config = dict(
    n_layer=16,
    d_model=256,
    n_head=2,
    n_kv_head=2,
    head_dim=128,
    d_mlp=512,
    vocab_size=2048,
    activation='squared_relu',
    norm='layernorm',
    norm_place='pre',
    norm_eps=1e-06,
    positions='learned',
    qk_norm=False,
    attn_scale=0.0884,
    bias='none',
    tie_embeddings=True,
    parallel_block=False,
    init='normal',
    init_std_qkv=0.025,
    init_std_o=0.00442,
    init_std_up=0.025,
    init_std_down=0.00442,
    optimizer='muon_variant',
    lr=0.0048,
    lr_mult_o=0.809,
    beta1=0.95,
    lr_head=0.00408,
    grad_clip=2.0,
    warmup_steps=200,
    schedule='wsd',
    decay_fraction=0.806,
    decay_shape='linear',
    final_lr_fraction=0.02,
    batch_tokens=[8192, 16384, 32768, 65536],
    seq_len=512,
    doc_mask=False,
    z_loss=1e-05,
    train_tokens=144600000,
    steps=4792,
    dataset='wikipedia_en',
)
Each number is 128 + 24 x the weight over the matrix's rms, rounded and kept within 0 to 255. Layers, rows and columns count from 0. Numbers have three digits each.

# up: layer 6 MLP up, 512x256, rms 0.12, rows 158-257, columns 128-191
# down: layer 6 MLP down (transposed), 512x256, rms 0.0768, rows 158-257, columns 128-191
up158:142102123145085119090144144148129110137165141135135143086145146149100122168197137107127142153099124130121153130137089167113120101142110166143123158144175133074183145117086123203121131136114095
down158:140093113122144116142164097079113111121141168114158115121159135084091167059134123130144139123131120115128160116154128144121160119136116108165114127144121134124145136140117148112127166133115135
up159:117150150160193138083172082116122168100131075126055086113129122152140139127142069132127150144174094170120158179149111129126116087108088188082109064143141063141137169127133072165124158113164090
down159:131128127128131124132128126124127127126125133127134126129131129131126125131126127129126129133124133132126130131128130125129127128127129130130126128124124130127125128124128125122128127132127125
up160:121114118129129118095119125120128095090109140180168164115145114155135135060124140146122106109142119133140132132153091157120105100131133126074118119166132123153137099123166121085120105131067124
down160:132154120148120165115121148134098127147152092165083126130134142142088086103104091151138141074105099131122060146114084128125109143104150125133111112120155159134154132107112117110127122143110141
up161:126104136181107150120148150114122104112135153117135114126145112071125142146146103085129106130143126123107117116129138123109114123129145143143141136099128131154109146162142098132137147122130113
down161:177137080137125112120112133189166123118149128107142132116103116134161144145096148125147130129114133152131135165110125092193173157098133086113150125140100175105133090120086206164124141125099088
up162:134171161144132145130133166122128137137107124123166137134129127119132128104131159091169130120095110127131103106088154164153147160125095118147102108129121130115126113127138125132138140137131097
down162:147103102136123113175098100140147122144126176134153153142100119115103112135152114109108111107095098142177132161104163097135132134168122125140120118155116109094152102101117133108127143088150116
up163:152091150139150051095139141130079155142113118149160153145154116107108125151114191120152135113142088135113129154158093150120156142136106110124171137115123151139120116141158142124152175127165165
down163:117098150134139145127137101117106113142142116107105194129148183096123141135125141071126133116130158164115121144134135050118156105129110058115129103158191117164104113125120131147158132097103128
up164:148164092160120119125134137097107102131136091085125164103132177114104132122130108146143153105096125119143130135141140142110105115148147128109099114137146118091138147116124112131165138159117143
down164:137128122125120118139101108100155125128126132156130100108168123127142137094137122119113131128138087161110126123134169124137156144130118118116126137141154098123139155113119164116136135106081141
up165:177132119120125118095155144093105142102118138124161102149139106092120149145121158065135113128113134105134095114090188112115103152105090089109131175141152111174134105159146123100154083153120138
down165:119147107162119097131079172138133160094110133106113121129147117113107090117140131085124116193148115150163128129085165134104115171129078143183122121097106147181131108141159126176132102141092125
up166:116126133140136105129125116173118144102114123128143123100099141123118138134129131130128179141109114132162096138143106173110128102140126159135139136140126125096121140114194124116096148122124086
down166:128155100137130123132075165114133129153150136138130153127117108117151109108119164102140124158101142106096098121136141110135156071109152113139132095136107130145138098177116120134129157146125096
up167:133127087107165118113187121171136148091127158132129137153165174151156145181088092110127139125097139148097125135179153152087139133114135113146091151083116180131114106135121115095181129099116091
down167:097107123147113137105149103128140132091137132120140127140121130123110141098088141110124129132105152139137125121127128141142118128157150126140130096128120140111121159143147174141112118151136104
up168:157164134130106120091107141114106145124137137095126163131127120104106126107178200127099164184123139136121134156099114099126121206105152160154105144119119132133144133105153128105096169129186127
down168:097096175060128083166126107122140137142141084113080098093140144097162089192145126084065107139138083185151089138155102143134134172119154109117092118101174155131162100126115158163108129111110071
up169:128115121134113104126152123110132130123120131114116138159143115097115146097106093135143159138148146142126110117139101127142104131146116130139128133154128109124125122158128098160166104139132114
down169:119143096140125128153095145133123154104176151136146122134159135158119099145154070151135131132154122115123155125117179145096146097149096110102123100135088129118123137150134134138133138088144088
up170:078140132167090112103077160140133133090163132095145117129082129162112114112138166113128109147134182144108124117108111152132107123122140133121088131139129145151178134168154089164134172118121128
down170:187119130129136168140094150131147113089138157148177134105122089133137097103157110133126139129115119120109142143189131135099133138118098164138120141123128170101089067152090147105196145159104130
up171:149135141115126114123129110156110137139110128118172112117183131131123083135124156089114149137129094083128154110135109098138125076149109182135144131168063103113116146117111124112119132155169121
down171:141135082102138150150094137162118106193125128137111110151126126147066093107118060114102140154135114183156147139117157109142126137082093104112117116145124107083137194128087109141118107124147157
up172:106095147152137090119159157163097107120171118116139093141155132127136144138100149105138141095140140132128137140083116187119132098146121119117089128152166106118157159107121144091147151139129126
down172:127145144141139147154153106136156137154107131130112147074115137131118108123121119152120144116080094124125133120135147139126144132178122108129096165130138151091089087123111188132143174122126127
up173:143108124113214185096123123146122131116112126150149127153133129089155130122157100163123115135147128160095126146115114137133099083123110144087111125129139099093037105121133124101123117153119122
down173:142092070152134149159109132115096121132146101172127115084116104156110147119125090131144134137123185114122122154129110128136130121115147133101133151080072151102162105143118123147119130134150168
up174:131128117122158148107137149110095193088139115075108152125108018156050172093162105070133137160171090119149029111129123129068130087147165175116154125125162109140102141134141126137064165190154045
down174:129136134125126134130123124136127127128127131130124131130123131130123130126125128129129133134126129129130130127130131126128131129131128134126123127121132127125130127133127141126125131118124128
up175:174136118134135121123123094110102144109130164108129146138125119153076089122110142121122177097114091169063125120143110119146122147107135110142111154121126147140107143110163120109163123127148133
down175:113096115182118122172108113159115114169166106115126077112087113116134118119121138121130112145133159101158097118085224079104181166153110103176126127126138108137163128117094127144161128122168124
up176:150116119117148110102132140088132141133137110140104113127107126151138124133182110104144127131128139106162117118117148134127111129117087125178170160127141111162150134180142136149125101146129121
down176:122161121092140105125142113109167097134144118179124132130145101131125140146126132126123114154130137132167115103125116121140125118124132089171139140144146130112138105121096166149130077101127084
up177:121119094132113142090138127123110133131127162112113119125106154150140134149118125076128134123118119121132126123116122126120120148151135098135134148169126083121157110111110121168144137170128141
down177:103126159076097129128122109150139117143099119125165126135086110155111103086101122178102131158133132185149120161071146083134132129148150142127152107101139096167150112111130110170127197121140159
up178:135095077137132119108140133142115146086100107128118117081106157136076147170128133121102127148117116134091132105126137149124095118119125136130139122165152116136111178117170153147150115135126125
down178:143108122126124147103137156144149123114179162133091138109146156187096152187125160119086108115142122156174116116130106139103108112095141115130153107148134168126145163135141162099142107116165122
up179:199112087144115136138115170114116107135165146136128118155075098151139167145112140115143149070104134102109178093149146167077080183147115172159131092105085110091127114178164123141160152147144101
down179:133142135131089136126136166102144121118116135096136160096171143165125142148147075125113062048157104127123103096135070148163117146127171166140098119157154124132169142108092145106101142091187157
up180:123151149134100103105142133164145160122165131107146146158114096145150102153104090100145157095115103090098101120127119102128118116149092121128131111166105115099117169156138121154144096147155159
down180:143071114127089128186127159135142120156151114137126152114122120138129073083095079126162131069104105134174124149079114060161132156154124146173153109124131126121114102125107139112102123138097155
up181:175114127087121127115121138115128144097126138114161128175162094124173140126134110133133134162134121117117142120149114130101121114136087114137106112107123141130102112139104165149142113146138135
down181:090089137114134090177075149146136133136139132095164194155161125159206134070137151115100085159173131142142170168144181100130153100079119121097138174110153184125139059113117182107110134101098164
up182:195120170111147141130096098081104114131125139146118144131136115076131144136140075139082121163130123138109066128125124124114155076137099147151123107162105131124132073122145158142142144130115108
down182:117112102104137149118181100115129150146110141149135070131127167137136111116063168167125125111131164137095137139128103163115134119095141133131139138115137133147101161189109120163129140125181128
up183:152118107135152118116158127130116155149160117114108168124151134142156146126157119098167159127092137123140152120165124124154102137129106097117136134148113147094103103143092104096130113125168092
down183:169108139158158155129160158141152141164151174090129116106113124113130128147123108104140091112137131122163137165158104109110126119168186056065123155124118123186142184171121151146141126170119177
up184:094159162170119114145130126116123149148120082120120130141117100198134097134103142135145142137151181115077131120137102145122112120159116127138144118143136146113151123134158130133108130151106103
down184:141098091121123139132132116168131113135107111154115120137131128157148127122099085118132113134113115125090130111134158121117170165124126144151150135107129145114121109104119110153149142127120156
up185:148107120095141080091133143147110142120159194153099127091142110171106129110126157110120155150140119122128160131130178103120162142139124104125101128128144130100129138163174158125108110131114083
down185:113152165152095118159140134106088141141149110153099089099171114162138118113095160100156161080138142136155077136162145138178152113118129138161113141121118185131130147157113110096128132123144115
up186:104116127149076114150135154093084122104131170114094161141121141093134153120179154140124125122139152130079119101112162112106125106158113127165118161153146132122131129129105129146146137140114108
down186:119112139173126132110144084088138124186105162140136133115126097149136122088133168126142125096158140161162110103061132134154152187161088180160084107171106103135140083140110121154157109133102163
up187:124090137154119073143124094149130147146116123101126135124154141083113136163102140153158148115082129071124125100184136161140114133139119166114104137113140142151103134101110099111167121139145109
down187:112162154081122151104114129093081118133141153162162162140114128116126115141145145147144201134145131124126152133128136166096127165125127102105109103159145148127129121097120140125101112109141128
up188:130102150138114141128118128129132139105143127128138101158151122108133144133133145140132100120120116112127099117115130164109146139118123147153097108138103112137143124124132116168134125142143098
down188:101161159170098160160074131147138136127116086141195143137129127084159116155087147157128112109141139094153133130125158078159133168125111116173137137156114150114160096120150116149153107087127189
up189:178123150230164128119144141168114162138133087146121153147139102106051148146117195085140086157130110089101192123156097068095192105150112096146188102103124068127129105177118090114088198169138115
down189:125126120120128134131130131130132127129132129133128129129125124127125127137126127126129122133127124127135129122127128119130137125138126124148129130126124136131132126127130129124121146132127130
up190:119097112128175125096144139102125077098130147156170144151127136165138084134128126146127154146159149123121101125098119108162145121137124116134110097108092107128122186152150124118123146144129125
down190:151139110111068154176125101114148115196125140146138097050139144124119143136121145080140142132173090138162107082115122052115129108092156106157121130100125159088143097095133115132146092108104137
up191:115127137145124127119106168152121124107124137123173103130124124113132125106135093123146138112101103143130133119090074171112099149155109155142144117122135112136141136114103175124126142104132111
down191:102119034106137162155113146146070141230119143152122125112112047125132099160100102089086111144117062171182100084110127181189107127153136126125119103056138116076136097139060164142176125083120137
up192:105151111108206080119142127159141100135098126103086072126115111103141156164124120105165170117160091093092065159088097167081101065162148147027112070105061155125075105151187102134104094116167095
down192:127124126124136124127118119134134137129132127133130128123133136129132133129123119124133128127127130122140130126129132120130121133131129134127117130122132122124130123125123134123133128121123130
up193:160137123165173143084166082106105110114114041108053106104164175127076111112133100126112170077152190079103138143176109101062138079170063118153217136126116087128167199107150119201086109193223109
down193:129128129126126128128125130126128126132127129126128129127129123131130126128130127130131128123129129132132130127127129126128125130129133127127132129126129127125128128128126130126125131130127127
up194:153093112087147092108111130165134128123123174127098122099131135179138101131138120141145133102165116139175137156188176125120187151134128150164116157119142141137140123136101089158141137133132124
down194:096158125131157083110106152151142100124093115098123133187086122156124143173147114130115132142151081151167131082125143152168116133141131137072113149099154120173115133112132157123080161120107151
up195:107131122126161103142170136115050120180138108120174145118139148149136153091131098105130103138135145161121177128110140147159104102122102122181111115110117093136132138117097102112112156168137167
down195:078115123121109130144133121128122128123152135108143129102122126158161148102116168137157110108148124142146114151115103155146106107136093125106127118136079151115109150110129122108092106111160127
up196:133123124120130156131110140091091126086110128148148108080133100142105139119168101115122129148153099080110134140137111150135137102134097104152143086127089109088155116121147145130146119156115122
down196:124153136172122177140108118116165123186097142139165152150132167140146134148120092151111109134100171161139134095143159113130149124115149105126169098122138093090088081118141099129124061119121113
up197:116155139140097110141155148156115147147100123165110091162123109151146140118146136113128152122170123075133163115117124118166126121153112171151135123118145113155097135136089135121139181127134123
down197:157136098123115144168157081054152148058142100130153120152155096140154145118164075153112141121153097122088147117136126117118104094099131117140185116123120084103130141111145128079122140123126129
up198:114121121102111152134137130109114150108128185135115102125138117114130169138127137089144141130159110109116122148185123116099130094124127147118156133128121123121134152153111111142118113148109139
down198:125088164123150194148143171127140155161123102191133142119123072158111136121134138115137135078095137171128110156092112136133160140147127140110112118122151156122108109095155141086137121107157173
up199:102136100106151142109099130188102146138135088168141104089125144143131105135136111127118127145126089123125138144178109116129114125060173129098131142101176141115135154130134125165121137122120120
down199:152118099116164110142128175151123162125140135118139135134095136117106120135141125149127106128103132134125124173128110156150136123128134155086121148120117161139151144116143108105143121092148171
up200:030106195116116086119100131125144124099140117137141090150113134167127189116143131132125143148099067158135158133138110099153103074107095134141186130090110089126177147145175130140075101193188088
down200:118216121094166150128139084167150108086139170135131114109087131139078155120088078118116126203146142154135111155112129082140091148137193116138156153148158117148163112134136169121149120105137160
up201:185133118132104093095135115129120178106130118112151137093116121157128098194129081115097123129173116164074151144151105098131126100121113103107137111116103122142129156148132143136118134170156146
down201:122110098149137157101129162133134122119128154132093196137135150140124122107099124147122117074125124151118145111187115141150104178108108136111137105155089151097133133142092150124108109131169136
up202:082165109100169148144155136145128133120119125112092124104115109090163168116124141183139126111141121127120147115115109141102178164154123072123143117150169124130126128111118101108152184145159112
down202:134141111093128099156103131154152124130150152119095125147099069117136139118131118139130128127139107152137162115133098104120142150116132131127155163145168163115122114155126147103135159150120152
up203:135112150149095156100132130116137136141112164086135131167132149159113119121123122110102120109129144118106129126155152129118150166139099137115133162100092103105129107140138135122176126134095124
down203:131094135129151147135160168106104125135104089176105097129176148139116118053138145125135104133102168144123087138143118147126138099121100120123115152094127142148143142126149136144134140139143130
up204:140138138107174097104140157153183133125117125130174133135145123132100116168080098085157152117117139086147122102122171153138135155134119106134136139143140110136101138216135124109110159103118177
down204:083117158118155123113185114100165152134119136074107090130136107148146128122116189134149107136118067128137141115072140117109144117134161081139110139144137172138124127113154130124102139142149125
up205:150098145119142112152117153118113136151118127106131110144148084110163104147131135125122122165146144111124091139128099123185085153168105133103139106135133097149120133143130139095159094139124102
down205:150128075148146115139099110137157163137185159107150134133100101116160166142129102149100124144119100075148127140174136097172128122112159107169150155126096170101139134119142153134177100151105127
up206:149138131123144104114103126127178106166143128124142120139098137164103146089154145166144142171114134105137144134106095109116171115154118166156149119092158085158074139149135091110148130129090104
down206:102125111106156118185121108102169160145088113112113128134131154103087138102147096149115058152142063103098078140142058112127089153161131185151158120131199144106136093121114168132145149118088141
up207:152144144129112093088134120130091129140092142119147175142110123141105183137123135138072150094134150104120153129175092105117105092113115161139108104104121125094129090114114138124184160159152174
down207:151137125116077114113112162188091125094131118120175174125141177124088160161117126101111121163165092124127122098114119082124119132160121163143091138141145140101178158101134155079136119147123165
up208:143152103157144178128120129154091168120089074152147132111148120096119146131093123118114163143106083101113104114129120156109135098143132120121116127116117174139095120128127121148145117125123135
down208:113134078147136143165088127101161138207165136117112149054138181159084175142123168129101079134117128168110126107084153097139122117118100136118113139152110145129126131097135136102123146110168120
up209:113154142155122135130133102090139110105108161134108148129119113129110144126094166139126148173120132127103175065180143098134131184154113141135127115113121116142140145148114079137113174143097165
down209:107161149133178135135127094107121120088105077119109146133116084097120153126168150139099129106139105122171108103118144090144147100133127156126113135110132114108136095163141193107129099143175123
up210:110130142123096129120158117118137104151155119082153133090116146139134150123164150148129147132121160112135135119121125163133129151142121121129155090102137114100122139179128108103116094161133144
down210:123126137173125072161099147100095087135150131124122170163136106113113131093074087123115140132155175104124099120103163124133144162134123103121152096115183109120108109137113130117159120105107126
up211:127143150158084114120159114100148157098161167103136093102130097088074149117167171107126125130117089124154125142130131126119120149152104175137113130151114125135118117141115116091139119142145156
down211:129155090131130126169166157142127105136144107118124136100147176084097110103100137128084148088127093133090138153153064112146136113132088106134112167151152142142070115159103092130126155135140162
up212:138153094124151119073136134113112099116098139112170162137083112100113120163123118126143133088100115138136083077112114161137116090150159140115137185115099130123134113131087144160175131147128125
down212:144114119101158119121100100094160127124162120087152124104154108144136131182100130137127148098137131091118117092162200152117111133154126108112168211166111131156120120138114102162109095130141092
up213:130096071081066190145137147138138146121142118109119109132156121123165102151115158103127144204147091132078099142155134118151117177144121164115142115143102136184110147154156124126083085129121127
down213:102135107156107099139124105122097134111124132113122137147157129143123130112138144140131108109144127163109148119154111129144134155073140130121096144130122112110113140126086153131086134096147120
up214:129096144119119125102124124105103144131121116165108155153139113141108127121104148114120158141152102178127143125130099125139137130160141119108121131097145094185112144137165132170145078207145116
down214:076157136123164175125144109106156132154132143148143128038104139138112093140140076128131144104133165125100163128140088103147139133128119128163181151142173128135089125143115160124140134084123139
up215:135114127143116144131175130105079075110100100117123121133113144126103129074169125129138087140137143131121159098114145173078124073150091150114176133154143109129134127114143155131118115140113138
down215:143155161099150121140121140109117126097198139107168131143091155104172127090105124119168146177114148115097084118098120092173099128069132168137125125120134080072114111113111123148103118083111159
up216:105095126148086144124148130149137163121120138147154101132123100172118167134120133119152150144122129092116122124171127109159097122111132158106130146127139115120128157129183105109125146133162130
down216:091086168130077143128116159175128150098118068101152127067139085167148152109168171170151136094124134151132144129202109109142112142174138072143108129114149085124153117112140146146118136132135122
up217:110125120157132059146131135131098144105155109177095114106104127144111115115163109153148112148142129136116140071119132124133100114148116121079113167093105098141092110182115097116176129148110108
down217:124115171126150129111121169152138084128117124105112096094104146140126161123081142113116103119113103143150145101119118117169128135116121143125081183110116121148093144164120114149151113133126141
up218:120103134122135129120135078131133144126138130133139118172117125176138132120106117118123132135132126133108138145116128124135121126138112117099124109122171121177114136130152146159115120129150150
down218:101129132162201079147114172146142107179128139091104134081172117086178133165158153134118127084121130103113090121104161108179098154137125121151134112143137141137112132118139104138111117123130103
up219:108120148166118092115184177116110090084136126118157092151139116094114142144119153143148136162093126130120132141139179135162081110147129089178113144119089139138139124148126075102103095128134127
down219:173151103160161131110115121105085128125128123133117144146121087153086117147123122120093125128138106158043125151176065131106130184142143114122109083127155114134180103135115139147159137137091125
up220:139117126124091119136140123106101139169130084129090152087161117140128129139156125177114152127135145163103167085110119133149131110148137118117118086115106065134154152175085076106130088122151107
down220:116058084132150111091119131134121140113170098147111151136148123124126112131121132173150140136150116120144105076094153104113132137105145144128095152119091170124155094122132138129116111122128149
up221:141139223095179145106120136112102145170131116124142170147177121085134156108170133125152141097143144137142165131114093159117131140165114133113148119126089107148144125163107130129088128139120139
down221:169123146120138120115130136144128143153118165115133150132171128130155199165139107139113146080167180135157115093108110137111122113109101143175132170139118109119137099114160074174165078153108101
up222:122127110127095144031154154097058102135093082141088147119131161105133106133225127093128196097202097118051127178155075068144123201108138172129127090136158195188147114140189125125096206203020108
down222:126131129128129127131129128128128129127127128127126127127126128131129128128131127123127127128125128128127128128129128129126130127128130130128129128128125128127130128133127128128128129127128129
up223:112111085102132116094181115160137109097121135116158148132132130080123122141138089118097146131096121136120142120136083133118132149179119153144130161126079160102133133133153133124154085128141060
down223:088134122097147133141139091143147150140124109163093096163136120125126122110156165101140139130178131128130148139137132066111142121077167129123177125138157100111075072106145141114129124137141103
up224:145138087117151084112102110126127118105160177149129159159146112138086120114183147125152110188160119165109119147118118158172088173123077108112086151154110120087097130126162132114131086166120136
down224:097136100139138136116153082134111117145131126149158130091130162137098114124156120142145087104140112081132098146136120128120094104136116116181129178124148149075135139156128120121138057141146189
up225:091108135175125132136174150110136124134084121104149128146094178103120128130124124120121157146102169157116148138107140139154174081138082121137101098113097134156175146169133110150126125131158163
down225:126101214132103135158125124144122119150101122117130084151145155140118112123121098145154125092146116143124147121175177136131108150120109138092109114069113128099139134090111107171149130110111112
up226:140120090123079138130177127146134140128141105119067089128172178136141157166131097152158083151115148128138120145123132164114097077207120137119125130123128139125110097152150046150128103126129122
down226:150088161104137155141145130122135099131161133135109151096104168121128126128122083161186118124132090177094150103117127176102076148144142135101095173126142139137163153147131092161129133080142173
up227:126113117130103120137130154091110103128119115140132133119144122092186128135128080126119160115166135142113132112116107125111123101133158134129110147139094132160134116124132143161155098154190153
down227:113140139112111131093110110133130135179075133071095182162093121140143114116089116141106101128111107136210118095174121058142175114090149105144124098103147189126094107084145148105112101102164139
up228:123124075103073129141122161150138158083113169112157180125119102137134173120132126138106141115177144118079159105115141127113132117142124153105148092139127111131105127119146150146140101134135076
down228:122122130132137124142111126106105113105128136131119120095136084145135120121150070145105153135143117148135104138111132129186135134123073100107173123092098095125106099105188117107089143135148102
up229:141085161150133114096109110135101162156056123134084158129170179124123141152125164111136155139125101082138138161136118106118097133166108118150147093152122118114130152098146091076114133132144135
down229:105163115111120115143105133144104195175114151127188168163147123122125113177162094146123140108106107146112063144147121100088110154102169159084073157096161111107132068133109130141158135099140129
up230:135189115165130108114170101164152110083140142099195127123092163161142106165132114135106125145104114168135133105129127140117122123127128121143120097131156122134126138137113096175098111141151104
down230:136113117122134115126148139142124137159113134145127154189132125134116116100107146132178104117115177099189135132181120110120101142146159145143158109109144163118120104068125142115115130106141138
up231:182155120109117135114117153067128102107099136126132134140113116148151167124138136147155138197142086085129122132103093127103102161138086140114140108116137141127138121153162069114129091113093162
down231:081115176075136128148102104124081093152125121188107141098109110125142164125098147138163156115151108136130148130204115126125157138137093073087107151167127146093112141166088170106148115100092132
up232:147126114136139143118126140099159112121127072118125115171122122122128110155131088188163184146166091166069144152086094170093094132155091115111128115112094116114131092135161109197123103077121127
down232:131096112154146134165165146135136123133112098137091119145131094144163118190095148140153151120113158177123131124124142141150142147132152064124102114089143136172143068096089144124157125067163115
up233:141150126145114144110135081140122102083128127137104114170113126142123162118130137139125135121125119129078167087087138135141145137132093085126144104141202107149107156110139077115137137122148136
down233:109162124089102108121133124143137189129107125104142109129163105122138131122144130128134142114162095138126100149137139121124108113097112134114117139140107125128188116109154137136121157168112107
up234:175111107118130069137123107085148139110064102101123066141128095129065121116121123156104151097163093127141149147128167112123147116091086154095195110128068109156137106152126103159117172139121069
down234:144123084170179139097124153134124108147142148104168138109079132074110086118130152123102088121147151119123089161127158112108112141100142113112132155130141088120116120113128134141130084134124093
up235:144138070121116134137169087123115129101154141135124116113134125199181096099131129126156117116137122143118099129132143121102109100167129108123106150132099132138148156115136146140109150146100128
down235:113139109138088123135123137126133132138107109127153132132132134149100075133113149124116097125167116145115125153114133107110141129141146107133129104078123133122143097132146127101138172104127126
up236:140091150140131114113092107119143150142098119087130094171129150114128148116122076163121124168121099108105127128119084130113112133129098109158146144163148134055104096129161135119133175142178101
down236:123123133155105119108118105137139113138120123145126123139115128112160162136112113137126148114140132154122149149106127107118130114116128122167132147126148155116100152131095123102137133132111120
up237:121152109131161122150136118144135120135132133113102120103151080141159140136135105102104145152139155111126115115156151142112117127147114140170142139132102094101076098156108113113115118123109143
down237:114137131120161105137129136141132126081169116116144144156131148149146101154108129126143141167116145121091101146099148105141169107131117085128066122183108132132132135122143121112098130115104151
up238:136153113122118152120128142121111098121124101073123093138133101096127159147088127120139120173114121138136112136104117150088105145143116137147153132128104101136120136122090109116099116128143138
down238:151130121144069118139149079096197133109137097143128116104120098113156111134145138104111163052142125156119081102094121108148119161102146136148155130123153117138130135157142208117163150167126149
up239:068137194126132111103138120085119131087142112138141141135141120105104094154126117114091157146147125134125149155097157157128144134088136137137097114135126099137152145144141147140121177109082086
down239:090137115117096158152110108118108086108148097130130147135127108092132145156136121150144132128110121165181147098128126110132138129093148138106117131129105143133170144105103093157144154147119153
up240:107143115173151101128133125138083129150092144128174083147156121136141121113135117126119115140160133113118136121123128114159078137135128143109121153135115126098136124104129138138129112159140144
down240:140131100140148156125154109110096144156133117112207102119096094102134150119104115141108115151182149094104101119090183130142150131120134108168144164206133104132098077144093175095162113120100166
up241:150109152178146131094157125099105120131128150175134082154133102094146114141118119101117122119140141123114092115114088137122091080126152157136153132123121131144128166139156121127145174106108128
down241:158103128138120154105108108144122108112160157133123148110144121120135196135118102081094108115115155118157110092138120133174151147150146124077159161108082191151153144109119174131083148141058100
up242:125139099128142138135098166133096136124090133152155140136136123127133155132121138114113133113111101122150104145114157123126153126116184126139137085146133098102128150127123097176088124154125102
down242:072140110183166134121144096113124136137111163136123143108140107108162146124120142129059147132129102153156155133129147091124107128108115130146126155146131124153098147116152118108107122101121101
up243:111145136161104142137108168124100114135149135116111082142135120112146145115143129128145123120121119125123107090106091127126129121137165083141145148156125102137135112138111133128125117126122124
down243:121125127153143128122121145096124111138136124140108148117115164136106134138131128143127135107140124136143122139164114127137126131116136134123131138129122149125131141123139137133120115138134116
up244:153104084155122128136099167103126139113097191144121128124169112175132091133136171121151098072158124125106136145116102150126118138091149141121101119174111130167134117122150124107092108136142128
down244:125146141157140076077073086137132087137110133152107078122135100102090095127097151135072108159155151116167107091117123114118104108115140103113169162139165151125140091133162166170135179175166144
up245:133107146153113132114148164100097091098124131138118125103188151107129114125132112112130099129129111102110113131135115137132121141120135148086158132099149131152068153142144086101137144126136132
down245:136151116154094154119113077120114132122170144153102156139104136120033080086116097133155149157199106072204124184155127163127219138114180077023094139049126108112121123107102119176117146090110143
up246:115114184177124118163112151087094114122138127119163125112111084126132135149156137117145134138139127108149204128161104147104075096136095116115158098102149143112107120149125113098149106122107132
down246:101099142091116194099152172139107121124123114126102107143122145126132145177109137130119124141120121118143189117134165135179163169127120161102131078161137117098129161050113137102111150092070126
up247:100138137151141113084138126163144133109135123147199117112139151135147175160159100109105118157103143122144172136158123150136106138152058111105126158129138147082110183133148112135154109138126109
down247:158148138061127140144123139111104124138104087169145145157135093107105114145124137140146109120104104128108108112145153095178141148038143148121098116114119123107131138160149095143105104099076153
up248:085169134136117143128135174100132102081131135121117148135132134157139129119160179090139126156135149112103122131148125166122130149144142121105119081084125115141134138119074121131064106158124122
down248:103129125162120084150156136170148109121074185137127090114137124159144081123121156093115101152129148168158130117122146136100133113113149086147132113084166132128155140128156135142136109114153102
up249:177122140139094130092111131105116125129120175189140139120101105107138137097159136091130121130137121112142110108146137134153097068138108132148106142119140102187123120166128119110106108119120147
down249:144121173131145099133185142148110148136106107146121130130114137136169115114094155111126111145119098127144121092103132140154131130103123111113129130158181111176163130134131106131111117112162162
up250:140133135140131169147110149145099138151131144137151100187110136133139161123157157168169166111133088146086154117088107147137125117141121154105155124135118141139127116151135124116170136156163137
down250:113136144099113119102140111132141154145110141110101125149099104165155115114136119125118109123125111109174185143121137146136138142105092135139122118144146175148119118115114098139162152081086131
up251:124136131126115124113150125106114149138131110135139141147146137109103121173084157103122103114149115134072122124140134137118092156116128095136131168134132126105095166086126142115117153133083099
down251:164136101151110148123149116148169142141117142148070152163090116201117155137100085091123104107101173134118095109064132152136132143121156166114111066086142140116133155150137107162137128127110121
up252:186107094162122083132149144198056132163151151138115121088132142157132129161120097090098095109165128130101131113110113173124133123152121107109121154128121121124142121071130120147190137143093109
down252:150150142118102091103120131128149125111120134141131120110128125130098120118118117130109132119134135143125108130136127130120142112111120128127109149095134150143133145136131161130170130158130148
up253:141126120131178118123132183126127169130141122146131162164110127078150124123131138091148166127129134120101128111094156138123154100105140119125143137107124136119142128129152130082157147114096117
down253:152102087157165113124143117119205122150126130159128173158062132112137108146146130123162099170121142129143107137140157142115147103113143145124167124114141082118106110117151149103123143058122149
up254:105156137165133116110121165106131122108143113106115156150152143121124134074090130164106119147132119156151154116104095129110126168151108138129107133080124110128158119112124093160137110113161093
down254:125104072110156110120115117134153090114092106089182105080161152126127131128129096114119129139123140130113109103137126140145114089144131143151101114123123119104123173110088144181113138082143091
up255:166133129140099116133153123118116150129148189105114122100136130171127168103148134116156115162120155148108111117107155140122142129146089149152114051153137112108122176189130105174138120112128091
down255:129153144133138174116153103138169148164100195129100131169112133135127101133114104156080143077165148160139119118106182143141137120135105154073112093141092121110154107104129164115157118058145127
up256:133111094139133118109152128117137111128127131133117122118135135110138124125170091098162137114136110112120143145136123134127158135096107137142119105131114164145095110135159145105123150138121149
down256:131148109138132116142125118145141130085136111143114101149132138100096120125124133113137107145149131114128127133139162116122164094118123149130107089136153150108105130112095127084108122126116144
up257:132116126121136074119145118105120139103131146128122148149145122117102140137145103120129177172119154080142138099108105128123135153131082147138156123157162105148118154115121120160156148168136136
down257:149116116090131149080118138095188146124143092119110160134137143131133151166114127150135137152123122120150139098129115120130210083132110146147117143120115084087163111137127131109120122137114143